Part of a small language model's weights: 8 layers.
Each number is 200 + 20 x the weight over its row's rms, rounded and kept within 0 to 999. Layers, rows and columns count from 0. The size before them is the row's rms in percent of the matrix's.

# layer 4 attention key, 128x160, rms 0.16, rows 85-106, columns 0-159
100,186,209,187,195,183,231,229,196,168,197,199,217,229,207,205,189,216,184,208,201,179,182,212,225,197,212,218,171,185,190,197,214,184,216,249,195,204,187,222,184,163,196,216,203,234,191,189,207,189,199,207,186,171,187,212,223,201,177,216,212,221,195,195,225,196,198,175,206,196,197,196,206,232,223,212,173,235,225,188,217,133,218,166,169,221,174,211,186,215,173,200,162,198,177,215,227,181,217,210,190,182,230,201,203,168,157,204,196,181,160,202,202,189,208,208,194,229,215,198,203,226,145,215,211,194,232,221,216,234,229,229,177,165,194,167,221,195,191,209,185,176,209,206,195,159,213,225,186,197,200,222,203,198,217,162,208,201,193,203,190
108,210,173,178,216,175,201,197,200,226,199,210,189,228,216,196,212,183,180,219,223,198,201,178,248,170,206,206,196,205,221,230,211,198,247,223,190,227,230,200,201,179,215,210,207,178,187,207,175,224,224,211,234,172,192,204,193,211,202,195,187,211,215,187,224,179,169,196,236,186,164,219,184,199,220,197,215,225,203,168,222,166,210,216,175,222,176,234,184,246,161,199,215,195,242,208,220,224,212,204,189,199,213,224,204,174,176,181,235,179,181,193,191,206,219,215,223,204,184,216,200,202,201,242,203,172,186,211,207,224,230,197,213,196,186,181,231,209,200,227,168,175,237,199,167,206,178,212,194,184,202,209,175,177,237,217,214,213,198,177,209
097,210,205,198,180,187,197,212,208,164,178,187,236,189,197,192,196,182,187,238,188,201,203,192,170,208,210,177,237,203,193,197,183,205,211,187,188,216,221,208,194,220,207,208,206,234,224,193,215,188,194,177,186,171,158,189,202,213,189,218,205,208,229,197,186,177,212,197,179,193,255,211,197,194,195,195,224,207,247,163,191,203,210,232,183,211,215,175,186,189,215,163,205,196,193,226,191,199,167,211,208,210,153,193,202,191,189,213,206,193,192,159,204,194,220,181,165,225,190,138,183,217,196,239,182,202,199,239,219,207,190,185,198,225,246,203,227,224,215,168,200,185,194,194,212,225,186,184,220,170,199,225,173,192,164,190,230,216,180,195,162
098,228,179,174,190,182,177,232,226,192,202,252,193,180,207,235,240,196,204,196,194,249,184,203,206,172,199,192,212,189,221,194,179,241,180,201,163,196,195,222,206,206,238,214,165,188,194,191,204,209,204,164,176,186,199,236,200,201,190,196,172,203,180,199,183,161,193,197,180,191,218,180,229,186,231,245,191,170,218,200,193,197,200,185,227,192,199,173,197,205,206,232,202,199,187,203,220,192,223,236,202,219,197,187,228,217,208,179,238,173,210,184,189,204,206,231,190,212,188,194,175,195,217,163,208,199,195,192,168,219,209,191,209,199,187,219,232,227,207,195,151,205,195,207,203,198,170,185,216,188,176,185,230,220,243,177,231,188,214,218,209
086,211,148,222,190,213,232,210,220,206,206,185,241,196,202,220,222,215,210,211,207,203,225,192,214,199,177,183,223,243,240,244,199,197,219,211,236,221,226,180,206,199,177,205,221,199,209,214,212,196,199,220,189,181,198,191,206,202,208,201,183,197,185,211,155,206,183,219,182,193,155,204,177,207,199,188,211,207,207,210,236,201,190,189,152,158,227,220,201,193,157,182,175,237,229,203,192,178,217,182,190,199,208,215,178,204,196,193,213,210,184,176,185,206,176,154,219,217,204,208,211,200,207,203,197,189,201,212,189,218,184,173,211,207,190,179,232,220,207,229,155,179,210,195,187,180,226,194,226,186,209,176,181,166,178,169,193,193,166,180,158
097,186,197,207,168,223,210,197,197,216,217,210,217,201,155,207,244,201,184,223,176,205,211,206,178,187,204,178,175,221,210,183,188,190,161,218,217,227,202,229,215,197,158,199,206,238,209,160,227,208,173,169,176,196,197,176,224,201,239,208,172,226,237,184,208,242,226,188,197,192,203,204,183,207,220,174,213,208,215,184,206,212,225,167,220,213,199,189,197,219,214,213,173,204,204,223,207,192,170,215,210,208,206,216,167,162,194,206,210,205,198,191,188,212,181,200,194,214,215,167,243,218,167,176,197,194,198,222,183,185,174,174,218,211,220,204,193,183,245,158,192,189,164,179,222,207,232,199,205,175,175,216,203,170,193,216,204,176,198,185,219
100,209,206,212,237,245,218,194,211,208,203,201,223,196,185,205,149,235,183,196,193,205,190,185,195,213,216,194,192,216,204,239,200,225,162,215,220,211,182,223,191,196,219,213,160,203,216,188,197,177,184,188,176,214,246,213,215,238,192,213,226,201,183,187,201,212,232,185,191,174,218,222,223,163,224,226,199,191,233,201,191,180,162,185,209,216,207,191,205,184,234,218,199,200,227,178,213,226,215,195,172,164,195,190,159,201,209,193,201,206,195,203,207,194,244,182,201,230,201,176,174,179,196,187,254,224,227,179,198,250,173,181,191,200,213,225,197,229,188,184,205,205,170,205,226,223,191,215,225,190,167,215,206,197,190,199,214,193,188,216,195
092,230,199,211,223,165,197,194,170,204,223,210,220,206,203,156,221,219,197,195,198,180,230,200,199,216,180,191,191,209,238,227,199,181,189,212,212,214,194,248,196,217,225,154,180,210,223,206,201,202,199,192,194,189,220,181,229,177,187,257,198,190,201,196,210,184,209,160,232,195,178,194,171,215,208,178,208,222,198,214,210,196,214,185,178,177,153,198,224,175,189,224,223,197,246,206,205,185,191,204,165,208,198,223,216,215,213,200,214,175,208,225,163,192,197,201,245,206,258,189,183,211,194,198,174,220,184,182,193,208,200,185,223,237,216,209,202,168,227,181,189,192,239,201,179,193,200,213,176,204,192,192,193,229,222,168,199,176,186,202,189
092,210,184,217,179,219,200,220,219,201,214,187,200,199,204,203,208,196,200,218,218,190,219,193,211,230,202,181,208,194,180,181,215,213,204,192,200,228,224,167,231,254,202,214,201,217,201,202,198,197,216,203,194,218,202,174,242,170,191,215,204,182,175,207,190,184,200,228,169,228,200,187,213,189,194,196,197,208,191,203,194,208,188,195,190,199,235,172,214,195,228,220,171,214,131,179,188,218,226,225,224,214,271,183,181,189,221,153,228,208,209,204,219,234,178,178,214,218,162,193,185,153,187,220,216,234,223,182,191,178,183,203,193,192,183,213,208,224,188,198,205,223,194,187,197,210,152,183,233,163,195,217,215,203,192,197,190,166,194,198,203
100,215,189,212,219,153,191,198,214,189,193,228,170,205,201,213,196,232,217,168,210,197,232,211,217,174,231,207,242,209,229,179,169,215,194,206,223,156,201,194,237,230,176,198,186,206,183,186,191,189,224,215,161,200,205,212,198,210,201,173,210,193,232,218,194,201,161,158,227,197,156,192,255,221,198,222,184,213,230,226,214,188,193,203,210,175,208,186,202,222,192,183,188,190,200,232,160,232,198,213,215,182,189,234,198,205,188,181,187,208,168,229,210,216,194,183,187,187,185,187,231,184,204,208,215,197,198,214,215,175,217,177,188,219,215,207,208,179,212,191,158,216,170,212,160,181,192,186,205,182,219,225,176,193,212,188,182,194,193,175,193
105,194,178,235,170,232,205,232,210,203,229,190,202,181,182,204,216,247,194,181,181,203,196,189,217,212,219,134,212,222,155,220,212,163,216,169,203,185,221,184,215,213,241,232,245,202,205,254,194,214,201,197,213,200,178,201,192,201,205,210,177,200,178,206,221,201,174,196,163,205,202,192,204,197,185,205,192,204,230,214,182,215,218,215,209,165,216,194,178,186,227,195,161,209,170,186,211,198,171,216,221,204,209,210,200,178,239,199,200,192,221,223,188,214,238,154,203,211,214,187,175,186,226,201,201,220,220,205,210,183,164,205,205,206,202,183,194,181,203,194,215,201,213,211,207,208,183,190,158,191,194,228,163,215,222,217,193,191,184,223,209
100,198,186,196,223,210,189,182,221,185,238,207,216,234,193,220,190,207,191,144,211,189,227,188,189,201,229,217,169,196,205,203,236,199,187,217,185,187,221,190,198,242,176,220,205,200,174,214,215,215,239,225,209,166,177,210,194,223,197,170,159,238,201,211,176,205,207,184,217,172,180,190,211,180,194,188,235,219,174,194,223,189,188,201,217,200,198,195,179,192,215,211,184,175,210,182,194,185,206,215,211,214,206,209,161,215,205,198,199,165,211,172,174,190,210,182,204,188,203,211,185,224,201,196,175,180,127,199,189,184,223,195,252,194,220,205,207,212,188,206,190,218,233,183,209,216,250,230,210,187,216,192,207,148,214,209,195,202,196,182,197
086,198,216,157,213,202,212,182,218,231,187,199,176,175,209,220,198,205,186,227,201,210,203,201,176,202,175,216,240,224,262,236,193,201,196,206,220,232,185,175,224,211,182,206,212,177,200,187,213,200,207,224,222,204,211,213,166,183,209,181,207,172,202,178,162,232,218,198,233,181,223,199,207,228,189,215,184,190,188,189,184,197,194,145,209,210,231,190,212,163,191,186,193,220,201,197,197,224,208,181,197,225,152,216,196,183,221,208,228,160,213,171,189,184,185,199,207,240,202,194,225,203,185,225,207,212,224,208,213,195,163,216,169,197,209,202,180,200,171,188,230,223,176,199,219,183,197,205,213,198,201,168,203,183,246,222,175,191,187,182,222
101,212,207,225,217,213,195,203,238,176,215,206,204,218,209,215,213,233,179,230,202,178,218,197,172,186,196,188,198,178,204,217,201,198,204,174,203,202,186,193,213,242,194,187,195,178,204,202,191,191,235,210,215,201,215,200,209,188,220,172,193,203,205,168,196,186,201,219,209,234,128,178,179,177,189,190,183,237,238,220,170,225,238,201,211,238,162,191,223,189,202,232,200,212,179,195,187,223,204,151,219,221,170,199,216,232,194,196,212,212,191,218,256,211,196,189,193,214,246,210,182,205,193,214,196,197,218,171,193,212,239,189,198,192,199,189,227,170,193,209,183,201,202,208,192,159,174,178,173,198,204,177,212,184,214,169,193,180,213,195,172
083,200,182,220,197,191,199,207,193,208,194,216,212,194,182,199,173,201,194,207,221,199,193,180,181,192,214,177,186,213,182,206,198,196,168,182,161,195,223,181,221,184,181,179,214,217,212,171,223,175,203,189,245,189,178,201,202,194,242,189,202,211,219,186,210,165,225,218,184,216,217,175,173,185,193,224,192,205,175,171,178,233,204,214,219,192,195,207,227,161,222,225,187,208,212,238,214,199,188,180,188,214,217,235,197,201,213,198,215,164,210,222,255,212,173,200,200,178,163,192,189,189,217,178,226,142,233,175,209,193,192,228,224,211,213,192,170,183,204,155,210,205,184,186,192,161,173,193,215,154,178,171,201,184,202,207,219,181,209,207,224
087,222,190,195,225,174,183,242,224,171,173,232,224,200,241,183,217,162,197,199,193,227,234,211,224,218,196,230,217,174,205,218,176,221,191,207,183,182,208,184,220,157,207,184,212,206,220,199,202,220,228,237,186,181,224,210,182,226,187,191,169,201,212,181,214,207,181,177,237,191,178,229,201,213,220,198,222,200,205,183,215,180,180,200,169,196,210,194,197,210,174,176,199,231,142,214,208,197,151,236,194,191,219,188,218,193,176,199,164,223,208,200,212,204,204,215,181,207,166,172,223,199,224,181,226,203,188,215,210,220,207,191,208,187,191,212,216,186,185,203,207,184,197,224,211,202,235,171,190,232,199,200,222,219,241,178,212,194,205,207,172
088,232,188,233,200,198,202,211,184,184,189,189,206,192,187,156,179,222,193,180,165,211,178,178,218,188,182,175,232,176,222,233,188,185,233,187,187,185,230,200,199,249,235,189,148,207,206,184,157,223,230,182,211,198,178,214,176,225,218,189,243,187,187,176,213,217,212,193,201,223,178,228,204,211,186,202,207,212,184,226,224,216,176,230,209,179,186,189,196,198,217,188,168,237,196,206,183,209,197,181,187,165,202,177,214,184,206,202,206,224,239,237,183,199,216,196,224,211,234,217,174,220,172,199,221,203,194,208,207,230,214,206,203,217,202,248,184,205,206,194,175,188,187,239,192,211,215,192,202,179,189,201,157,202,179,187,206,203,205,192,205
089,199,177,169,188,180,203,235,202,197,179,236,183,207,216,201,183,208,179,179,209,206,170,181,163,213,180,222,233,217,213,171,184,246,209,165,215,175,160,219,187,168,198,198,191,206,185,188,200,196,214,187,179,201,167,220,238,201,163,185,195,176,225,167,192,255,192,187,199,200,204,212,199,198,197,206,198,184,180,188,179,213,185,177,212,214,189,195,207,192,196,227,215,191,207,180,178,169,183,196,189,233,242,231,209,218,185,206,210,241,221,219,217,180,180,190,215,181,192,193,224,185,199,164,167,201,201,173,209,173,192,192,194,213,190,236,173,199,177,231,178,205,193,202,227,183,186,162,189,237,202,187,232,200,205,213,214,175,229,210,209
112,192,212,176,216,177,187,212,176,182,199,238,190,197,201,201,203,184,192,184,219,224,206,180,211,207,194,208,184,203,177,173,229,187,231,207,197,163,165,207,192,206,166,198,205,199,194,177,191,177,196,195,191,230,167,211,210,186,186,213,196,198,154,228,200,207,195,182,239,191,236,179,235,252,236,226,184,206,187,193,184,159,164,195,204,195,218,190,227,211,201,180,164,238,179,224,221,220,215,231,181,180,202,225,215,220,176,204,164,195,180,188,190,210,218,214,167,208,177,204,188,208,206,198,202,206,233,204,213,215,196,208,200,176,179,211,250,208,178,209,153,204,221,190,183,182,206,193,218,228,194,178,223,215,220,211,196,192,226,157,191
098,203,213,215,225,207,184,203,183,230,187,198,210,190,196,182,183,199,162,200,194,167,201,201,196,190,219,221,202,200,223,198,173,183,146,199,205,210,237,166,187,190,208,158,251,196,210,218,208,212,221,206,198,183,207,221,162,209,206,194,220,195,186,187,228,222,215,216,198,181,191,205,250,162,184,199,189,206,219,170,203,230,207,194,232,221,229,198,204,202,214,220,223,212,195,189,197,207,168,165,223,202,194,195,194,194,228,187,193,207,207,200,183,211,177,223,188,150,191,187,179,194,220,204,213,233,209,154,211,223,208,225,213,221,213,213,181,241,204,201,211,214,219,213,197,189,210,176,220,155,221,223,182,193,175,236,200,146,175,195,218
105,188,194,176,218,238,167,238,171,228,191,227,196,228,178,184,174,219,222,192,199,182,246,174,207,206,179,210,204,195,230,206,198,166,183,208,226,190,191,189,194,231,222,155,202,178,199,196,167,204,189,224,224,226,209,207,183,236,204,196,178,216,179,202,199,206,211,208,223,182,176,217,200,199,197,220,213,185,180,219,207,175,181,167,205,198,192,186,205,209,187,174,211,188,235,201,208,200,229,141,228,215,214,211,175,193,171,181,221,204,192,194,218,210,190,191,206,196,212,181,208,208,166,191,227,184,193,203,197,197,177,223,231,222,223,187,189,189,177,208,184,160,212,176,199,224,226,213,172,225,162,210,154,195,189,164,226,211,195,178,213
086,178,183,189,192,216,216,224,201,237,206,154,194,206,195,217,195,191,177,221,215,193,179,209,201,245,215,203,176,203,208,179,191,184,230,218,228,186,211,194,184,222,205,200,181,209,201,198,214,206,224,179,206,207,197,180,158,212,194,172,175,213,204,213,209,220,214,220,191,195,212,180,192,192,134,182,186,179,173,190,174,208,228,204,223,186,195,218,169,173,282,203,228,192,202,189,208,240,220,169,193,189,200,208,192,213,218,191,238,212,212,207,180,188,190,202,192,197,187,176,207,193,236,174,178,201,178,223,197,195,200,229,196,185,208,172,214,229,205,198,208,221,226,189,216,197,187,230,192,221,173,191,201,218,212,249,161,201,202,238,196
# layer 4 attention query, 128x160, rms 0.166, rows 86-107, columns 0-159
097,174,187,217,194,181,196,228,201,193,214,201,219,200,192,197,201,197,214,229,202,204,155,216,192,202,211,211,181,203,172,228,206,188,223,222,200,197,223,198,196,195,145,192,207,197,207,190,220,199,173,208,224,225,210,211,170,190,213,194,171,212,176,220,194,221,238,185,192,193,193,231,209,190,217,156,224,202,175,182,229,214,173,211,189,224,183,179,194,225,176,181,164,190,174,178,178,210,203,186,195,223,216,185,215,178,180,205,183,173,176,175,163,197,196,243,184,180,213,233,235,199,199,181,205,209,200,231,219,226,208,201,234,192,189,197,210,228,192,203,183,166,210,173,205,187,173,184,207,248,199,239,215,165,192,216,176,159,230,166,209
101,195,212,203,179,198,171,208,189,225,215,210,244,210,226,192,187,207,157,192,212,223,200,179,184,218,207,234,195,187,210,232,207,184,203,186,159,201,248,205,211,165,233,213,217,238,211,214,168,199,175,184,214,187,187,207,214,205,193,204,181,183,190,226,199,208,206,228,220,201,195,190,186,177,195,212,229,190,189,218,193,166,213,194,222,199,195,199,227,190,215,203,181,157,226,255,206,210,192,179,200,184,225,199,194,210,223,194,192,248,167,192,169,191,218,216,225,167,171,227,194,233,169,195,186,223,178,192,233,190,204,176,214,181,195,214,201,228,205,161,189,189,202,192,194,208,227,219,191,175,198,167,231,207,226,196,223,195,203,216,158
097,205,201,225,180,161,209,198,207,206,211,192,184,219,260,201,238,235,194,175,238,186,208,190,225,206,204,183,206,184,212,213,203,206,197,198,206,195,192,194,214,219,200,211,222,194,229,220,204,200,221,219,200,183,222,214,208,205,191,202,195,201,176,187,205,226,154,214,181,216,166,200,191,214,196,197,167,183,215,222,184,201,184,192,195,226,197,203,269,189,167,182,181,208,171,195,176,175,221,264,225,224,201,188,222,251,196,204,165,178,197,186,211,222,215,181,176,229,172,189,212,186,217,210,224,232,167,213,168,202,174,218,208,200,176,209,196,219,194,208,186,201,208,189,183,184,192,192,196,200,212,195,162,215,205,205,216,238,164,187,183
092,195,204,193,197,206,201,174,154,179,197,214,191,195,192,184,169,185,251,192,225,198,200,225,192,220,223,189,187,203,166,213,220,184,206,210,229,185,186,216,227,200,212,204,211,236,219,205,244,240,178,165,205,222,197,204,190,207,185,215,209,230,214,244,209,199,197,160,177,222,216,180,232,215,222,204,217,184,196,195,224,184,193,214,189,169,213,165,166,222,208,190,207,140,218,219,190,217,208,199,221,231,178,190,205,147,208,199,193,203,201,270,158,207,200,203,199,182,194,203,187,199,193,199,192,216,203,215,238,175,221,205,214,194,195,188,217,203,229,207,181,201,166,173,207,207,200,201,170,209,204,196,204,171,200,192,189,223,203,194,182
090,203,187,191,193,163,190,142,174,218,221,201,164,196,199,228,175,226,212,213,185,210,181,200,170,212,217,213,230,197,250,219,222,216,216,204,193,198,201,204,179,192,186,199,177,204,214,223,166,184,222,204,217,209,245,227,183,201,235,180,236,196,202,191,220,212,181,208,186,203,193,179,180,177,218,215,199,181,154,201,208,185,234,184,189,198,183,219,181,183,226,226,216,186,231,175,182,216,190,188,179,227,193,179,187,201,210,215,215,222,194,133,183,203,169,181,185,182,180,194,165,185,185,251,181,197,185,200,192,213,204,233,200,150,203,207,176,195,218,181,201,194,207,207,224,205,182,207,204,188,215,193,192,216,224,206,208,220,215,199,183
095,196,220,253,196,186,190,168,191,227,171,208,224,201,237,206,232,206,212,208,181,249,185,242,232,186,232,206,184,203,178,186,203,206,210,163,199,193,194,200,228,198,232,199,201,219,209,167,166,191,176,177,180,185,168,189,205,186,193,249,200,191,178,202,188,208,221,250,218,223,224,213,185,205,187,220,181,188,216,198,209,173,202,214,200,216,229,179,230,229,211,211,220,220,215,200,196,212,189,199,204,180,190,191,225,198,181,202,183,189,179,197,219,202,180,213,224,230,208,194,193,173,194,197,187,204,225,186,199,187,209,232,179,200,200,200,219,187,196,200,229,210,231,211,190,165,172,240,204,171,205,196,165,221,171,190,202,209,143,217,178
095,210,159,207,149,201,214,192,207,207,177,221,164,192,217,224,192,179,205,212,191,162,196,241,207,226,173,251,203,198,179,170,223,209,184,191,187,195,201,197,202,152,183,194,228,221,195,231,214,205,203,175,219,188,210,197,218,181,185,190,207,202,204,185,244,179,211,212,219,177,220,240,223,205,188,196,230,184,172,217,197,200,208,221,176,218,201,216,174,218,180,220,195,189,213,196,201,216,232,213,203,214,209,185,180,222,197,189,194,185,221,212,194,189,184,219,197,228,192,202,200,210,204,191,227,180,180,226,189,180,227,222,211,188,212,189,212,185,140,217,168,149,243,164,192,190,180,226,208,206,188,181,210,210,218,194,232,187,216,222,182
096,217,209,202,207,198,224,191,199,199,218,200,218,170,195,184,224,196,214,178,214,202,176,205,195,240,191,195,219,185,231,189,173,203,249,230,200,201,218,197,191,185,243,215,224,210,169,198,195,233,201,212,191,209,206,200,225,230,174,181,216,200,187,236,200,197,173,207,198,187,234,218,162,199,200,180,156,224,210,158,181,187,219,215,192,198,239,204,217,186,207,201,216,189,231,185,233,184,199,222,215,201,183,174,219,185,235,193,174,204,220,182,198,174,176,191,157,172,232,197,181,213,207,184,187,218,194,208,191,189,219,182,204,190,232,215,209,222,207,204,211,221,214,234,189,176,232,184,185,162,205,209,175,252,209,196,214,234,168,170,215
096,168,185,208,200,169,221,218,206,224,217,194,218,204,194,184,199,227,199,200,224,208,196,205,213,188,202,176,208,204,178,184,221,188,232,192,226,196,214,192,220,200,169,191,198,176,171,199,201,177,201,232,194,205,170,204,188,178,204,182,202,216,233,184,200,200,205,200,187,198,189,194,201,218,177,263,233,208,180,178,150,209,171,204,172,158,184,186,188,187,196,174,201,200,233,205,207,186,183,210,234,233,180,217,209,206,226,200,193,214,159,204,206,184,202,164,224,216,243,181,212,203,220,203,186,226,188,241,191,207,184,195,192,207,196,194,189,246,202,179,235,175,195,211,227,211,165,179,181,217,204,260,207,240,186,192,212,217,226,217,220
106,188,201,163,199,235,212,201,197,159,167,199,189,150,188,213,190,185,176,184,218,214,201,164,205,211,173,190,208,179,219,193,196,247,186,226,218,212,242,200,197,196,219,215,176,218,179,201,197,208,180,210,200,190,190,189,193,205,204,177,183,213,233,216,185,183,188,210,200,217,254,193,231,209,187,184,188,205,194,208,179,164,232,194,206,168,200,212,202,160,208,166,182,229,183,236,212,191,213,188,151,234,208,226,219,181,195,196,202,184,212,213,190,190,177,170,181,192,184,192,219,197,242,202,220,203,196,188,213,189,228,166,193,172,203,223,205,195,206,194,221,197,171,180,218,202,207,222,204,227,171,195,209,230,179,158,214,211,162,200,226
095,153,226,188,184,176,174,222,235,175,175,206,148,221,205,203,203,218,211,184,211,223,194,248,178,216,227,195,221,209,185,192,212,211,174,212,214,180,213,233,179,235,183,215,194,229,153,206,229,204,198,202,215,227,204,215,196,183,214,204,203,189,210,235,197,219,235,182,212,221,197,185,205,172,216,201,164,182,183,213,200,224,161,209,181,239,185,196,172,196,198,221,201,206,182,218,211,212,186,234,220,200,175,210,164,201,205,206,176,184,199,193,195,195,189,235,217,213,200,208,177,219,208,187,200,211,198,184,175,170,211,199,190,217,228,174,207,188,181,200,186,203,169,202,208,215,218,203,218,256,214,247,188,173,219,227,203,190,219,193,216
086,201,194,200,157,163,188,188,185,222,203,176,206,210,233,222,164,221,249,194,218,175,206,217,212,188,200,173,187,198,214,165,192,176,202,154,193,167,240,182,171,192,209,192,165,162,203,190,211,228,187,191,177,224,181,200,190,207,214,227,209,191,216,177,150,207,225,195,207,221,208,153,208,193,223,226,192,227,196,200,206,199,212,207,203,188,223,237,172,212,196,204,219,170,201,201,184,213,165,211,183,210,190,181,197,198,179,200,195,187,182,231,197,219,218,196,192,192,194,162,236,190,217,217,173,175,189,223,211,203,207,226,194,188,226,188,201,217,224,205,197,244,219,181,238,180,192,194,181,181,186,205,188,198,183,234,194,200,238,187,189
097,190,190,187,199,214,207,213,203,186,219,244,200,193,244,181,213,176,207,205,231,183,186,227,195,207,214,214,223,191,168,165,214,193,223,145,195,214,160,180,191,184,179,199,208,216,162,211,244,197,226,205,232,188,206,219,197,175,200,192,261,208,194,184,202,227,218,231,197,223,187,204,199,202,191,191,194,218,208,198,193,220,183,210,198,177,180,194,175,202,213,207,214,167,193,192,231,186,176,188,174,204,212,198,202,183,231,166,192,198,206,217,184,208,199,157,182,170,199,174,214,211,244,174,187,195,217,200,228,172,212,200,220,171,189,224,207,217,199,198,197,221,213,186,201,194,165,215,218,216,169,187,219,222,193,197,201,169,201,234,254
096,194,232,190,159,190,219,226,217,182,202,188,186,230,212,177,198,180,209,187,213,166,177,194,176,203,187,225,227,213,201,162,192,233,192,188,197,208,211,213,186,167,207,219,209,177,189,176,219,171,177,206,205,176,229,213,207,239,181,197,213,184,191,174,181,176,192,204,187,214,245,192,186,192,226,218,178,175,184,229,245,184,221,178,216,168,206,204,228,212,242,140,214,208,203,177,208,194,176,206,166,167,169,193,242,214,201,199,217,214,177,179,185,205,172,212,195,185,204,174,191,194,230,214,184,203,224,198,199,187,220,198,190,168,178,225,203,206,205,215,195,206,232,204,200,218,200,194,229,208,206,180,234,210,216,206,163,218,220,221,205
090,221,165,226,213,180,194,190,185,199,197,197,221,194,183,159,212,210,193,172,220,224,183,189,200,179,204,185,230,182,239,236,206,194,173,184,177,212,208,181,212,235,215,172,199,206,219,194,182,201,189,197,200,225,212,222,189,177,201,194,210,205,225,191,188,159,177,212,234,192,207,202,216,206,189,214,230,202,188,216,216,232,200,169,225,200,233,147,234,174,175,196,202,201,189,214,165,202,183,213,215,201,231,213,182,230,140,217,217,205,208,187,185,181,238,195,175,198,199,244,239,228,244,229,210,184,175,165,194,213,180,185,209,205,191,207,201,207,206,212,207,208,216,192,169,204,175,226,199,205,211,200,183,186,223,198,231,183,225,188,197
088,203,193,222,177,213,205,196,232,212,190,183,177,204,192,238,229,191,167,219,203,186,165,202,204,193,213,243,218,203,172,194,210,205,193,198,188,199,184,169,199,189,193,211,171,186,194,174,173,201,197,168,227,198,164,175,183,154,191,192,169,222,183,234,207,223,195,215,204,190,203,213,245,191,199,201,209,195,167,187,225,171,202,208,221,169,228,207,219,176,199,208,176,196,152,191,160,233,198,203,197,208,188,242,208,196,201,202,187,168,178,196,206,202,219,194,200,214,194,213,217,206,192,234,197,198,203,207,208,190,188,218,188,191,216,241,171,210,138,211,210,205,201,234,198,183,191,218,155,193,189,181,209,189,244,185,180,205,161,211,227
095,175,162,179,203,180,205,184,221,168,213,232,209,192,175,222,192,238,210,181,191,199,195,162,173,159,192,191,204,194,200,213,189,218,175,173,186,206,168,188,197,202,209,178,201,170,175,191,190,157,190,175,145,184,216,188,169,226,193,189,204,176,152,175,207,165,189,223,181,204,177,208,164,218,228,226,175,189,189,213,213,228,183,190,182,183,184,175,218,211,175,209,201,180,232,186,176,208,177,225,195,185,195,210,191,265,209,202,222,193,229,216,216,203,184,182,230,171,215,205,173,183,201,201,201,208,153,212,179,181,178,188,188,199,192,228,177,210,193,191,197,222,215,190,224,214,191,208,195,206,212,188,190,216,184,202,205,210,186,212,191
103,222,194,223,227,191,196,200,196,206,241,181,204,239,190,203,207,213,185,200,224,185,202,215,177,183,180,173,167,186,200,195,198,229,172,190,233,221,212,201,235,235,191,220,210,171,229,231,224,197,225,229,186,230,206,168,206,182,212,196,187,181,169,205,179,203,186,200,216,208,165,175,192,205,173,218,224,232,202,191,203,184,219,242,219,191,229,181,204,192,193,206,169,213,203,195,186,217,202,213,225,195,215,197,214,195,188,209,180,227,216,174,252,190,200,233,188,205,212,206,214,178,202,188,178,217,180,177,203,185,197,170,205,190,142,216,198,197,208,191,142,205,210,211,172,196,212,187,208,160,230,211,230,200,170,187,209,224,214,165,197
087,194,226,237,166,195,189,184,200,236,156,184,205,195,230,186,190,174,241,241,213,218,203,183,176,156,186,208,204,181,234,201,215,233,182,194,176,204,192,194,185,145,240,223,201,195,188,212,184,185,154,217,176,219,194,244,208,202,219,174,181,187,209,224,212,211,203,188,201,193,235,208,187,168,209,201,190,206,186,203,183,178,183,183,234,179,221,204,195,219,225,196,190,205,174,176,207,162,192,220,195,198,209,200,187,204,167,197,206,207,206,207,231,196,227,208,207,207,223,188,206,199,248,159,167,187,203,223,199,210,199,209,181,219,213,217,212,185,220,168,233,183,187,218,161,201,209,219,191,206,215,204,187,224,210,215,189,202,200,215,176
095,173,196,179,200,211,198,201,203,198,192,206,223,184,208,192,180,168,225,159,224,200,185,231,207,213,215,233,200,167,211,185,207,230,223,215,205,184,185,180,171,178,189,166,230,201,192,179,211,208,174,181,182,242,188,215,171,173,216,238,211,217,200,242,192,205,254,222,201,231,198,200,246,222,203,212,215,232,154,172,210,204,206,192,179,196,208,178,209,203,213,195,246,181,210,179,209,231,199,207,177,213,179,203,217,234,192,199,225,182,206,200,208,218,217,217,215,195,192,205,225,208,222,211,208,212,201,220,200,180,193,218,203,159,181,188,195,200,183,190,156,193,204,192,192,213,172,223,212,213,174,221,191,208,232,225,172,198,249,199,207
085,227,228,209,206,220,207,217,245,163,204,178,186,207,224,244,165,211,205,185,184,187,193,169,221,228,204,202,174,176,204,188,207,218,198,243,219,213,243,198,219,191,168,251,179,212,188,207,177,203,216,193,197,223,223,209,199,211,206,230,178,201,212,210,185,235,208,189,222,188,226,237,202,222,168,197,157,190,224,222,196,224,207,218,190,181,184,204,220,201,187,191,207,208,217,200,192,203,196,217,167,181,205,184,211,214,198,204,212,165,218,203,203,195,211,235,177,183,218,178,208,190,188,195,164,186,192,199,214,217,218,205,152,212,190,198,159,161,200,182,223,181,174,212,203,197,172,239,178,183,227,203,204,209,201,211,177,172,178,201,234
106,202,210,202,210,223,184,166,183,227,200,197,218,214,205,198,190,191,220,209,226,193,222,219,221,215,180,193,206,218,216,194,220,181,213,187,196,201,212,234,189,215,199,212,211,203,231,222,224,171,199,234,183,188,233,216,220,200,215,210,193,205,184,183,214,216,197,200,201,231,195,173,176,196,211,192,220,221,215,266,216,209,203,180,216,188,195,212,192,183,208,149,159,147,226,209,224,191,244,214,172,188,214,200,210,204,195,180,196,171,215,216,183,169,169,178,218,177,221,185,187,177,213,238,205,237,188,241,164,198,195,184,230,196,193,195,221,191,202,202,207,226,215,211,218,184,210,189,169,180,220,224,186,178,225,188,231,205,242,177,221